From a checkpoint of a small transformer trained on Wikipedia.
Size: 10 layers, MLP 768 GELU, vocabulary 5236, 6.46M parameters.
Architecture: LayerNorm before each block, biases.
Training: 347M tokens, 10593 steps.
Each number is 500 + 50 x the weight over its row's rms, rounded and kept within 0 to 999. Layers, rows and columns count from 0. Numbers have three digits each. The size before them is the row's rms in percent of the matrix's.

# layer 2 MLP up, 768x192, rms 0.173, rows 129-145, columns 0-191
105:494517529462433481519504501527404540662448491486488531448451563512443510496505442457407482485489547468495542570494567532574539486464491549472446522444547488508555466504466538503493479510484452490455530527508518553459385516414632573601515640512463472480455444537480465563549469555469476481546580503545421533494461515524457573487480600531524450494502519505530514547504460576532425531512496549506404539485529425539468502519463433519649526463460530441518531459457576511493413568436545463489509479459499465653581570591486460485434557405388479496496418518536545526476503513437496420
101:484566448522464440483557483528439481504481499473489539459464481495474560473555513422515555563512527508560455586479473487558516532448458544452596453537474562510548441547505476508518563490434491408486491455469507533583441506605496660468532542464543494477458495600452521456512583498527520578515530446427608522486535438435489531552503526528538556504435442496514497477461511498515554469442507476510491516478470548510446607545396515533425505516499570495428510504390321424561454462411519512566452403443370487521511534462538518537502546449495525474470527494456488499453503350614572478
095:427533520532509411503456525530410462468456447432511595477560495553508564477468511505532476514563516560492429523531471481544476528448549415518488465474497458487543422560504450512556565524484499492519542549562474418503546549461483553429522522420505528571477569559518458525485438429539454519575596455420556411528553510566536494464451522498512544461370465530491497407550450594590417496490499594638449508442597519571442482456441520409561446497614549510450515474466498496435414494492557513433510550424432543366524456533476560561495514542481429512468557496485465482570530477467528441
098:488473538509581395482503449546552521522487494532487539448487483537493498569435512607508469515411514627522532530494497560536490474492481440507519473451424571479404474461455559532470470397520441485401489553547517455501603503535491607565422556547453464480455551488436487537558443508506477553545502614425521524465451537550548461506480521538539550499507513429451472520517521440494585504521506408573459443466503518449389605525499532616567506503532447404445453585479533517536499514514528470564513475486545504494467450438472420546464429398559576473579412402420507547432490453521573557
106:350459484536457518429452520481512487483488460481559528390354590526530540474498548548540410524490399547425506480578526476595419598591415546504532595577465439506464544552552536449467452574545463533449558463487419542536485424472492520449563594564469515499491529489507490456532488522529549478466472508498519548466515486526546638526483480431511575463567432496544588498560508514469513586529444472551456514498565422400482444439483477528499468488416512531518486467525461453441548515551534545421557522521459410532426459574478560480611520469463490494403512493453495520512496494456537498
109:473494515543440486446503577496524530496431390528529503502459564468624461463494453433473531544452521488455463448477406512416505537513518540503542497489510435519555517486458494465455533450538577536409510416529471527510526531610524550555472567458418533504549484532500470583522515508437602533453516560439449412565531492495494480480557449481506552587491505504479487358542541470639544519502507501497519426485437468486514459504519524500500536588501448583479443493445521395543450528431491595509466473482441633522507558463644463555513552475504582490464542414478468561432540496571556364
099:403499428500499554435530591463474531545464562576521497539524467494402381468460404499528459600549402495562568534489514440517534553555511511602490548636581519519458558482562508421519483567477481537473472511462528515512429478477472513501516620470574442536564573520545520532438512525467484473569468518487463489440559502554524576479519532559466426474490547481454418476604558506594463513485467466503439511439541481502471471507515532473458614482505578466419522521513494534535454451488431625487460567535387521478482396441566515506492506490528459539438472530466441406457453417514512413
091:501513505556478494500512510437466407535532455492584576479520530567429536515546578539489543506477484397467524472495538507535494464490538485409603529413426518558448495522481602548534492516493450550574393476514390410502563586450432503528591515419450543519518409535467477484426503477466500568570488523562512471483457557539518456530482545542515506479567468499406540493612516516529524426387572553517431407453504471400535491467487438538410496515566437484508506466477474476512453566456482470541524485515580479646533437455421462554510540440523459605537517560540510582475527517544450588
101:532450423522481431517382515479587572534390567527534466505515428454483480487435440527508508526488488458517569481465545467491533439519485515423551486504421495427503474559563607464521523483509491559471462527385467517551391586342422438478554573491537519447617532429498523494447641564526500467586462590534510480562492501518552495448514531507519469524639450426584474483480566570442590407461471514585459495484472461484501519485585449470455537519443424482507552522479561487502530508491417522546476514547494545495550466467505471477498448494536551497572523491470474421555433568456489495
102:512539465608476555535401535612470498518530495552507448444427411485443544497387496615501474552511467500383502484495448624447486464479484508565532490445513512469456531517498482438464464622528523507555462504488513491544439467447558550434590518504517482526391522458567604572548541453437524535495381420587503446486538502522450484474518461462548421482490545490475547390525581528505497462520523552602471525503528501500483445460528554556596550545453442492479543419545495498588504495523476415475494555566498529577522459556476460511527523540524578478559467411516517527442481440398571432
112:514441480546544494421504544441518590508610510551542429496512471425572494474548583444484490478497468520505503557550527497510519572503513545465529564513523471552546490482532503583457552490464445462501468676556515421534537570474526492529517461422536602421517528556492520437509484473550581488558483528416619492606514438554518505520445435550509530610600484439400501542490462555446577586542470501427533428489516514396476498444433490503505541511485560549547389475476541501522508522455534480463386572432503429498478436524512482481433416441530512548461489454435489486508459448407436439
098:524418519510496505542557469462634541438466511401520414451571564514496506483533497506416568498444476417530481478534518526457580531460442467496534447487526501498456443467544458461471511448535487493408613534463392397558521567575530452552537523509479516369547404525396474514369437501526492435550494435558455561546547531454527449523496479550477498427488469506545416565490443479547531482459558481561496467407442508435472541469496506565487480463523509544551541496508539491490427482561435519640579531540527440505512455420550585514428524544419514508489542507609541485541513539492584547
108:534482426487416491567440463465484496520506530469440598495458495559534615526496460505523517446528437568548452482506465510506476460566438464516538519514520467444520473518468389550566571530494536401477583519417438517547462522504523474422549490454477596502593450442562501491544574581566518346669515484469606496340514514523556495424451485476488517471539492474596544500528516483536505498536425570531520485533493479561418581475470516523470441566478411497476504464530541501515469386563478491533490463521550503549643463496428473493488505520483547481470446477514424525508460553548434457
096:479551455455480656531557455474393554506525519552556499550500528545521606460501463580438505491483557573492494446472488527541563519554561517500513514449448450397452647522425511539480506490476556485434517547515485453651512486446401491449446391556455537438470517466549576574529429497451467536527535465483412484424511427518566528543558467503521484464444423514476593503396571486504590506514520459482436477517488471466533439488482426544433485433462472527537527555485497506441498543529529396484478552584537522434430477452531570539529501479568465496441476530515561554445446473476604545
094:534563509532436558487512485436442532490471435439555518422465532534538506596521514514454523438526485523442358411480458515497471465514514402513609535416486506502463541445421512493527510568456571483468520507558452540519472496509571449509639430518670550480480481501480457487423470591441569427465498543485530523504535464530500540482512394521531552465516587504512520525557453480580547471579459462586586451496505522477463448533508592456421389603533428476513484474456458615492520523513486470505493523552528451461522446503458572491471566536409505505457442515571504582521414530506510406
099:467485512407451441548516501561381435635523478521498486488475426523502587444430429528498508549554562502456509450470504496503560518540442517451531485501498527596401461557533599439468473433488477547560441559538386507489439520434493447513423452495444627422564648525513568499568501561490531537404492449491524379515535535497533476384512554584487549469518450570503473554411527439484492550584519474483496456518482467449514484609434513536531535564531508493553531492506512486522540560409511390471550519536467551522496452476483392578498485481471538518502465498581518555546486507488518508
093:419531479501491544412449514444371495505502436506498579492594370561523543531433552534411498521551509451556456516494480443627527573614432531566431526491531448469475487549510462517465472500442456487480429579589506535561399469481507488488502553539542422548483569528542489553507508455588489508428491511469635478506454431517568514518569399471440535532480414510444499513517423599528417527506480513504516444477581459527358445499427531542419540512542570450487551517516447540510505495480508515476523478386533458469546481521424504513455437471486455544466489557595451490555516492472539484
# layer 2 MLP down (transposed), 768x192, rms 0.172, rows 129-145, columns 0-191
091:448579498516535513596516477418458519530443534543428452551541480526497503555579430479464542505431602521501499519440481501575484453406452511491562476493501604494538491479434628400465486478487471549510507541460542528388476452499514602513560624509471484531440531520431488501490535497460487535500461499486443470537495546626474486522488567411419493556520498453501547524442476491479542506595488545455560612481541612535488429508489467389582507480518468456511542476524528467544440519557566502527549591443379400602531451494468473444518458488474462460518423555519489524453417452470520391
093:397477490496407560545541447420451429483487520501473488463566507441511526468574566516520532481545505477510488595445591483446509511509510523451484543446504569473434515461491543465572529445423638548591394485523539457469420529518462452362494539531413479537533503508515467442492494489483540509503578457391571521499457487518488487504548508465640484528484518503525499507497478465501501579509491478551575649543519466544478499519445472379501512486549508423447445466450491573577536620526557582552518547425482475503478491484511516521399394495545488474441502473535585362495542523502572526
120:485501499584465435483443547562506494526574380421490482531516415438502578618516520510486418489541445463550488541509517455513482529512457576515566423560532464477417480523477548544451476511426465464530555503506497508457484585517492583494511539582517497507566480560566422525499427509537422489532575476401483472538564524601481501507481413345479485546573466442408518457477529581553387423466446516475517492462567447548441511543447516483481512496565490514463476516509522501454473514478545607577498547553589483440504428599407446511447414594543505566449420544484544505549494470513434527
092:437477516452526478553509552454530532499520529470525454401538536619505506531513437536576477489501471561462570527506442472537427529463428548514472537373541546442465564439520487532503515528530561593486519539553555466432475490438585475516561566528570433533363480517381524403547493473529487564427468532541512502461505530499585518573516456494520506455419518552499528371460493511512431598565546472545569564450416507520474625472451591566445481510540451420493398492489503456529471423511522522559446513552502442496497443527470511567461424507526491435537448486409540548489475382474558497
113:530509546530492446474532444491549486560489453497505567565495441476417481524507563542505509523496452393488522408534528545397568480523502550560546518519574500510543544405465565441467524505425415488614555534520554430494465511470528569512455549445507510489563450557416553501462478426510522451542524473425507469409524422452598528456541400537439486529561535480546375481563558502477461470454519557475531552408550561462435623522513528556530505595449513455587499506423565566617482430411520505544476557479494469449485412498527461463598469503493490496458433465523582426535439462528471452
092:536519476480421584461431475511512467496485450486574547531514425476510621596462419391574477448437473524493501502502511516520449614456560417479493479480424538546518653548491541393543462527516481603516576506546502525490524520506464487467443433601502426455502415499495556530483521553501389463425479502483541563529493501564459435570548502509570454541495511579505571423523603527421459467444524440479513502523515429539510467531443476447514465533427451463498439577380524447462548535502501610501468486541365485541468456497559459467546466479441518558513584518527556548561527500503509496
092:504485480581588434502499554460472549505524529445465496467456464532585467474563538482557427406498485411472515480447444561489518447491396470541399393525434531506507531554476479563517444563579503483521557579552514495551504419636489428465568458495489424582535491464510542569525469468541520516573509534482524420461547475526576461507516572521599495488492426499423458490550533566538529550416449434473482603560440499504460491494532543581390567489395510473574577502483549396519483459485566492526483397438542483529469515449463547492504506415532569499498471570586527462433447529490428440
113:468510458482542562466451486443485520575493453498569458475455503477489487537550516578512551441509551569589545441481570502451536504525494556401581445492455528459520491505465504520419518480423460457608477500553431458517404544506440462527526451473532542424542491588543484517486445510472523493494488421524558519571516574453547491503462483466493430549528445502406478446532587503477612481451517534605474499480523534507491476515436469538341463495497415543440460480535473474595417518446485537558508514493601544479573362448447679578517431538531419494453466498521491597555554517472483544
084:464534506408472537496546469451482487484576481520533501432489512528520561552520497435548535503551660556548537529536541545401469487519586442577460514377482497522582480469464484576556505495507531564467497418635425529488545511613527495448446501538500515445490480528485434465518512493458481543440508417538539530547446422500408499610560407510490497567394550532576552507466485417457457545531442461438554421535509522451521381417441480486511487450477455504482436530446472510513488481460542481524481528439561394506445524469508549446477447467568591399478513538499579524512479549597555538
111:452537427511488495494513489456508479622516476547412506546501497424459599462459509527522384438497528454620566450523513507530439496430519459641509491501482434462434464513458496492490482506577566437463444535482469525503503486435546511551533446581490483447390528513521434539495524525499417536486467478507536626552545441549429487425485562459531545524472534462430569490503554394462488529532521437630389480416421544602572450524482539583437519544409552541506491602520551492532511465488542466487518516529449517499476529533383565451505565539505591519550497537487530532504467485465404452
112:500514501588543568491495501464496504509490474528548507474611487465498611487468480545500573514480529461441499486526459508492465467474461489479538482561500521510518484452457415522470463489574536576515443580448531567529391517489478566546522440577513559496466535586457628524425527660473452522489476554495528499515471556528469460490373460521468524508517390533432483608502518515395529565597545461337585597494553459447510457475437547494404498410505439431505480435475509570574551460551503531558395536414506532489449519530463527516562430526455451471504533474451439519447501530466460461
124:541415503481514534491535443461549568491475528441471524516510511464408541464526484547443561587445540507515553436553510446606494585438495474459550480533495425512510422456518527474470558442476460417472544468448388446455529522509430485570506490570518526351499462490430486547552512531424389452486572476512525488542515596496421444473448525454494481454497562513548419531487457566513575534466525566466554510416442578366563496599436535559445536505532536533527575493537556454487467532484466531547658469577520521544533456468464536417446538516458520476429474502592556512546454552573516497
093:531558526535510535545527529458570398445565501478464493432534488521513460415516572535540482480511516519537523425524489510491425473504523555498521428511504502470463369422541538555463475527549505480550513498434626447490472397554491420424440569459520521547532511513516466378444467467569439471550437528456574529408516447457516609531536591490415595494561508476438553459559509508549513486448525522532515445529514563464373502457433487551515619585498554546436579453497526416479458510522548389505536476573496525560591520527456532521452397517395529522490489495545494474413456556519453504
091:486464511511512492459513452595481482531525524407561488532539478427505480412516583510489517419481507560523513507510486522468551538488542559522433552513381466460497566467399428528520381413488536541360450502503544501511413563517405539448447506511507503509494524537558454353536429544483464466502489556484586565481565502536646507504557564478509480519513564520490471549511422497463487544521589512491422549469504482572556492400371464478505597615534530561510501469491470602529570502476522549456492390532535452434490416500509467485496451495523488508489563464500565511446496456480504622
105:484501491474441527476435505448425570527514464520468529403615456450480618518547455491462521420508464504432500462428510571607502520509490593415559473431475537513503603504502567442528528526503449524470604485533500482485461476442421476601582517574596424521522519580539485447425475521434422499486510469459453506515504536558603464479422498464539552501514463507552493522569387532573525566521422475497528544495499475445475495537493542568411457505501553468556458490433448563579510471413418547480378567544505439492545460517522485533503496581458460454439593498565504536487610475546497423
094:532590517438495415443471538505395480523521522509500444454452524471510519531533449498424514463537518428520537432549415522470556545561551468451496457493586479460435577533559568422511436448493485532591571532506586544496489481449452448500568495549461566565538602450548540580479522481505485616390568454470424444476443521536355565500463509613451528412414461563509494450545467423510568613530510481508554437539504569442544607525467500419520478482491504445508530538497483504520423536472543404548464591537522504473437516518485465471498489530439484579477471551526495560419536495493511428
136:431515500630520540433450522468445553498446463506519533494537417551514502497538509556413442558458439474569545460427432471463543582596447464546593512500492530540435537544497469560442565501434521412507507566561532522522437559480496516477484526566557472511481562574531468502530431568539506484410586453391602474549461573549545591505418404560450498517425480454483438468537485541491498519539505568459448501496584474473421411543441462479486521562459584438504502502475492497481415509446494546490578504486474461469547402524462488584427441505565438571562509494605443511504513472412566451